From a checkpoint of a small transformer trained on Wikipedia.
Size: 10 layers, width 192, 6 heads of 32 (2 for keys and values), MLP 768 SiLU.
Architecture: RMSNorm before each block, rotary positions, untied embeddings, exclusive self-attention, an embedding shortcut.
Training: a variant of Adam for these matrices, 113M tokens, 13794 steps.
Each number is 200 + 20 x the weight over its row's rms, rounded and kept within 0 to 999. Layers, rows and columns count from 0. The size before them is the row's rms in percent of the matrix's.

# layer 5 attention output, 192x192, rms 0.0855, rows 145-178, columns 96-191
102,160,205,227,211,212,204,244,170,180,152,206,236,190,208,188,218,233,190,193,209,174,178,214,191,182,207,192,211,184,191,255,184,183,209,216,175,194,199,179,195,220,166,210,188,238,212,195,195,227,180,224,225,170,223,190,189,181,186,209,185,220,228,210,167,220,213,153,169,225,190,171,214,245,183,216,222,194,216,203,234,211,229,200,215,172,220,216,200,181,234,207,178,208,188,204,193
103,168,148,166,195,231,209,199,165,192,219,206,210,214,212,236,172,196,202,190,196,213,193,195,191,212,220,182,195,209,213,201,214,184,177,169,168,190,225,210,156,197,182,202,217,219,222,159,196,167,230,195,180,208,242,219,199,239,234,203,177,198,196,220,212,204,187,181,201,234,186,226,212,191,203,198,196,179,223,209,220,203,217,168,191,261,241,227,172,229,185,183,202,184,220,211,217
112,195,190,241,207,208,199,221,214,171,167,169,184,157,174,197,211,187,182,209,174,184,195,222,234,181,198,187,234,173,200,232,235,209,215,213,190,189,207,170,214,197,197,191,200,164,195,205,187,202,188,213,193,256,197,185,197,223,168,217,188,195,199,211,206,198,219,203,240,165,226,224,183,170,213,181,184,188,211,185,194,184,172,200,191,212,198,171,215,209,180,186,220,171,234,231,201
098,193,187,170,219,181,212,192,202,217,177,215,178,201,207,210,187,186,220,197,224,198,205,156,181,194,211,218,153,164,172,220,188,220,188,188,223,191,204,195,178,179,212,206,191,230,170,194,179,187,217,201,173,152,181,160,205,145,214,193,169,181,180,181,208,201,198,197,198,206,169,180,208,187,207,214,192,211,179,223,194,219,189,227,160,175,184,145,196,174,210,197,170,204,188,176,225
101,219,221,201,183,195,201,158,188,194,221,204,206,186,170,219,182,181,224,194,215,195,181,184,190,200,248,208,177,203,209,193,180,196,169,200,192,184,225,178,215,171,195,204,201,185,175,220,191,140,235,203,194,215,205,208,191,164,193,241,210,198,228,201,229,174,199,197,178,196,204,183,206,194,194,206,184,182,194,199,196,183,230,236,194,214,174,205,169,180,209,185,204,220,218,209,210
110,187,196,211,208,205,218,226,178,199,184,208,219,198,170,191,214,205,179,251,190,170,188,232,195,190,198,201,235,181,214,214,208,222,190,202,193,186,169,230,241,189,199,203,198,227,205,179,249,175,200,221,245,207,218,210,171,207,211,198,172,204,183,205,214,230,207,166,165,208,171,206,224,226,178,220,224,239,194,201,210,195,212,213,221,203,201,213,206,213,214,233,190,199,196,201,196
108,207,208,208,188,233,167,199,217,225,192,156,180,156,218,215,208,218,214,208,201,191,184,166,194,190,164,187,206,178,201,187,216,227,188,201,198,186,192,195,205,221,171,243,196,195,216,200,189,183,215,198,162,177,230,200,208,187,193,174,192,227,233,213,209,212,179,171,184,207,152,160,233,216,227,231,220,184,206,250,205,179,214,203,182,195,204,192,173,190,223,176,180,233,182,173,183
097,217,215,192,190,243,203,180,230,213,199,216,183,198,206,183,205,196,207,205,167,237,193,195,183,194,193,206,207,208,223,208,198,203,215,215,210,224,183,207,214,181,191,161,178,199,208,207,187,220,198,188,170,213,198,194,189,196,179,209,234,189,200,216,188,199,203,196,205,200,204,215,206,216,174,206,172,243,209,213,202,203,180,166,185,230,203,236,192,162,204,221,227,191,216,214,176
095,231,198,182,212,205,210,195,218,219,211,204,190,191,226,206,200,203,199,207,185,187,164,186,218,190,223,210,164,215,224,171,201,196,160,173,221,207,234,216,227,191,205,192,198,212,231,187,203,189,181,169,199,210,184,230,193,196,208,199,179,196,190,191,230,184,194,185,216,229,206,182,223,212,191,250,171,195,205,193,155,186,217,209,235,202,157,202,187,183,235,221,190,214,169,187,225
087,172,193,239,224,185,210,174,226,186,183,216,183,206,198,197,170,180,186,177,206,239,228,174,191,202,197,214,165,169,192,190,204,157,190,228,207,158,218,216,176,200,194,205,167,207,193,155,209,187,191,226,198,210,239,195,193,153,209,196,206,192,214,179,183,184,194,199,213,189,212,175,205,191,203,201,206,201,193,178,220,242,197,197,191,186,205,240,245,211,187,184,220,223,180,144,198
106,241,202,201,212,217,232,201,178,243,205,232,167,181,242,182,185,212,202,205,229,203,190,160,199,185,173,194,178,191,209,210,224,239,208,198,249,205,215,218,185,180,194,217,200,227,180,224,203,178,199,211,187,238,203,193,161,187,216,207,234,197,219,209,197,213,192,215,221,179,192,208,212,185,205,199,187,207,202,205,214,169,196,194,191,217,223,200,153,185,210,182,205,216,181,190,201
092,201,225,213,194,213,188,199,213,173,222,197,231,198,206,186,202,194,199,195,221,210,215,205,193,218,171,253,221,189,211,225,184,181,228,217,227,215,196,222,192,193,210,181,196,227,220,184,219,196,231,227,200,178,176,200,208,192,188,231,211,182,200,224,188,178,241,177,218,198,182,214,189,173,209,173,157,175,234,185,162,212,218,208,181,186,197,193,202,200,171,204,156,181,198,208,213
108,224,232,208,225,211,212,184,253,237,186,205,202,171,178,170,180,226,163,178,187,195,180,203,228,205,192,189,192,171,192,226,231,242,198,201,228,193,203,189,208,191,213,197,193,171,205,194,220,201,211,174,180,185,214,207,196,223,188,165,167,155,207,192,208,235,192,231,217,168,240,201,201,209,203,186,198,189,178,175,217,228,173,187,196,185,229,213,221,221,191,170,163,158,220,214,187
099,166,184,210,238,180,207,200,213,181,216,185,214,217,224,237,175,183,174,188,213,196,194,198,187,219,198,186,186,209,150,229,196,205,210,208,201,238,195,190,199,229,238,201,202,227,195,198,167,199,180,190,253,216,179,198,218,189,208,225,234,186,172,214,202,196,185,182,198,195,208,197,196,226,225,194,196,206,186,199,160,192,189,172,226,230,194,208,195,200,202,197,206,202,196,182,194
099,228,213,234,251,205,207,199,184,196,198,216,237,204,209,193,178,198,182,171,187,194,196,193,207,207,196,179,206,201,225,252,199,230,201,195,208,197,214,182,173,249,213,195,157,229,198,215,195,171,241,171,209,156,205,183,214,215,206,193,213,249,157,195,228,206,151,203,218,204,235,203,180,205,192,213,193,198,179,207,219,198,224,197,205,156,191,173,192,217,180,216,192,194,193,203,244
098,199,204,221,187,208,208,206,173,199,184,185,222,180,141,201,197,233,172,143,198,195,200,227,205,184,210,162,221,231,177,187,210,177,202,226,193,207,196,200,191,189,205,196,274,187,207,199,156,231,179,182,245,223,195,224,179,236,206,203,178,211,222,210,211,182,185,210,193,202,210,186,187,203,193,191,206,196,204,207,167,210,167,219,238,224,210,187,176,206,201,202,209,210,211,174,200
100,170,187,194,204,199,160,196,184,180,216,167,173,203,217,213,210,195,225,176,194,263,243,219,207,195,196,220,229,187,202,186,206,196,210,207,166,193,192,205,196,205,205,191,178,179,197,210,186,205,158,198,212,232,226,190,182,202,201,222,210,201,231,200,197,210,208,232,194,198,209,228,204,194,184,223,194,219,210,206,216,221,176,200,231,241,225,179,197,212,176,219,231,186,226,199,205
094,205,198,204,189,232,196,181,233,203,235,202,220,210,183,210,207,195,199,171,202,212,203,222,185,181,212,188,188,211,206,178,204,243,179,204,192,197,195,219,203,179,193,207,209,212,195,203,185,195,229,193,186,206,197,203,201,149,195,201,201,212,250,220,254,210,182,199,205,179,221,199,226,213,189,207,187,193,201,217,179,196,193,171,233,200,183,201,187,169,177,225,214,192,202,198,222
097,168,223,203,226,170,194,210,197,172,199,178,203,225,215,133,163,217,210,169,194,179,237,234,225,236,186,211,224,224,187,194,214,197,156,184,216,190,170,183,228,165,212,167,177,174,216,211,194,187,193,227,213,190,199,196,179,191,169,214,179,184,156,189,219,200,187,206,218,162,211,194,197,159,162,175,207,194,210,188,178,184,186,196,195,142,226,163,182,203,199,206,226,196,180,214,232
087,195,203,178,195,247,183,183,222,193,200,217,191,201,193,211,191,203,203,190,188,198,167,205,204,179,206,180,201,199,172,203,197,179,238,193,186,220,190,246,193,199,206,193,196,182,234,191,221,230,230,166,220,182,206,192,245,199,172,199,253,217,190,194,184,207,209,213,182,218,183,192,224,200,224,176,197,158,194,207,218,220,234,188,224,212,196,221,236,214,176,195,253,214,210,183,221
092,205,211,196,214,234,174,205,209,223,160,179,184,205,182,217,207,195,245,215,188,187,216,181,222,190,234,175,220,217,221,188,193,218,195,214,217,200,181,193,206,196,197,155,195,201,192,214,211,215,171,195,166,215,188,163,211,221,186,209,221,224,193,222,192,203,223,173,216,215,188,217,240,215,200,182,178,189,230,199,205,245,185,195,203,212,167,157,209,224,212,195,198,208,207,192,195
097,198,207,181,188,189,191,153,192,240,209,198,189,203,222,214,187,195,210,196,249,228,232,157,171,217,222,199,156,207,202,170,165,214,197,202,185,179,220,174,177,221,193,218,189,218,189,181,178,185,210,195,184,206,195,188,190,224,248,162,207,222,171,167,225,201,206,187,180,219,193,218,200,218,177,191,181,214,205,179,169,220,195,234,226,169,176,183,180,208,196,188,160,215,209,200,186
102,206,237,191,193,224,175,180,212,234,190,198,193,214,183,213,210,218,182,222,175,196,163,189,231,204,219,180,231,214,196,196,211,231,239,195,203,220,152,199,230,199,195,186,148,185,191,234,196,174,188,195,188,192,158,166,197,186,189,202,231,229,185,205,191,203,215,193,190,203,182,159,231,223,186,214,187,165,201,229,173,158,183,179,196,220,202,168,187,197,196,198,213,214,177,199,228
106,197,218,178,193,179,171,150,212,216,216,187,173,184,246,215,192,209,244,204,223,237,216,241,198,208,188,229,178,221,206,177,205,221,203,191,220,213,190,213,200,206,162,198,176,216,232,209,221,232,186,191,210,226,210,197,189,175,214,213,213,203,195,218,204,223,199,210,168,213,203,164,183,214,172,191,204,179,204,190,208,255,222,230,204,224,208,208,174,213,198,189,178,197,224,223,212
104,212,186,225,199,201,202,211,210,191,197,204,184,196,147,232,250,211,179,225,192,181,165,185,194,171,211,181,190,191,220,176,176,157,236,222,178,178,241,195,197,200,189,197,191,175,212,171,196,217,170,203,222,190,204,192,225,219,192,223,230,206,202,219,183,163,218,232,194,200,234,236,202,187,193,199,205,213,214,172,208,231,177,240,242,206,181,199,211,183,198,221,183,177,245,240,179
084,203,203,217,211,190,221,208,187,185,212,195,249,221,235,173,203,202,179,146,199,215,193,191,238,190,191,203,230,202,178,176,182,178,167,188,191,192,212,184,207,192,220,200,203,226,215,223,152,188,229,172,214,214,179,218,185,218,193,202,213,223,167,209,205,187,188,184,216,185,198,212,245,207,205,205,180,179,220,216,163,195,214,180,202,173,191,192,244,195,188,201,218,191,153,198,211
097,199,195,222,252,215,244,211,186,208,169,220,193,219,216,197,152,226,179,217,205,190,212,218,215,223,216,175,225,212,202,235,210,239,207,222,216,208,180,199,231,207,207,189,189,198,190,217,186,214,186,186,202,226,199,198,203,187,185,207,229,191,223,184,207,187,223,222,212,201,213,217,156,171,218,195,201,191,218,181,193,184,191,187,197,192,212,217,200,191,207,153,204,202,216,191,204
102,221,193,227,182,182,197,206,228,198,215,211,195,188,191,189,220,200,192,205,219,218,211,197,185,169,198,203,201,206,196,193,192,186,210,219,197,192,197,214,211,180,201,194,175,158,234,199,186,230,201,229,224,219,163,185,199,150,183,216,200,212,202,213,220,166,193,217,195,193,205,202,190,175,192,227,192,177,225,225,177,202,213,217,224,218,170,187,168,166,176,219,215,231,187,189,210
113,197,209,182,232,161,196,205,143,188,211,181,222,224,205,188,207,178,216,233,179,170,202,194,170,201,198,191,188,208,180,213,175,212,202,213,211,182,214,180,223,190,189,171,220,184,182,215,212,206,202,201,199,203,165,199,183,210,187,224,203,197,171,218,206,184,227,210,209,190,193,206,216,209,180,179,203,201,186,219,220,199,170,194,181,223,188,181,175,212,173,240,216,200,181,213,184
098,203,193,198,229,186,205,224,193,185,157,215,159,187,248,171,208,189,197,228,203,177,195,193,193,168,201,188,218,185,183,226,187,240,183,177,190,240,213,182,226,199,207,233,204,195,193,183,210,155,197,232,158,175,232,198,191,203,218,169,186,147,218,205,163,231,178,205,189,192,206,204,218,213,220,247,220,226,169,197,236,160,191,238,194,170,228,215,206,216,233,204,196,194,181,228,178
093,208,176,191,196,176,214,255,186,192,174,205,205,251,208,198,192,227,170,177,231,199,199,210,207,177,215,215,222,192,185,187,200,202,220,238,221,238,216,184,189,216,191,214,212,244,202,182,199,222,177,193,224,205,173,197,204,191,215,190,193,224,186,160,209,200,181,238,210,187,203,205,186,172,196,181,172,208,201,179,171,219,189,200,210,219,194,194,204,176,186,193,208,201,200,211,192
092,212,176,181,207,177,184,210,182,185,195,176,194,215,227,230,210,197,210,187,169,184,208,206,196,179,211,184,204,193,159,202,195,195,202,207,210,209,213,204,215,204,209,209,214,209,245,197,201,195,189,167,180,205,211,187,162,226,210,210,217,158,156,199,159,199,204,177,200,228,232,208,210,209,199,241,213,219,240,193,193,186,204,191,208,190,188,173,177,205,241,223,202,196,195,208,198
095,185,222,206,206,198,224,206,209,199,163,223,187,177,213,270,202,195,204,176,191,232,207,171,147,213,190,171,176,218,167,221,200,203,193,154,192,195,210,203,225,230,189,218,211,229,215,220,204,218,211,204,206,195,211,223,181,210,197,225,176,195,223,191,195,205,205,159,196,186,192,216,206,207,186,203,201,240,189,231,189,189,185,177,193,196,200,243,226,184,223,242,195,197,216,233,207
094,196,169,204,214,197,192,200,198,178,188,213,207,230,187,165,206,210,182,185,185,196,219,202,220,188,203,167,188,223,210,219,211,162,168,175,209,215,200,208,218,208,186,184,242,232,225,208,152,216,220,182,185,154,200,199,224,248,187,222,203,213,196,218,174,186,185,220,224,197,239,209,210,205,199,198,199,223,214,200,178,179,201,213,187,166,183,172,209,219,209,198,183,201,199,218,195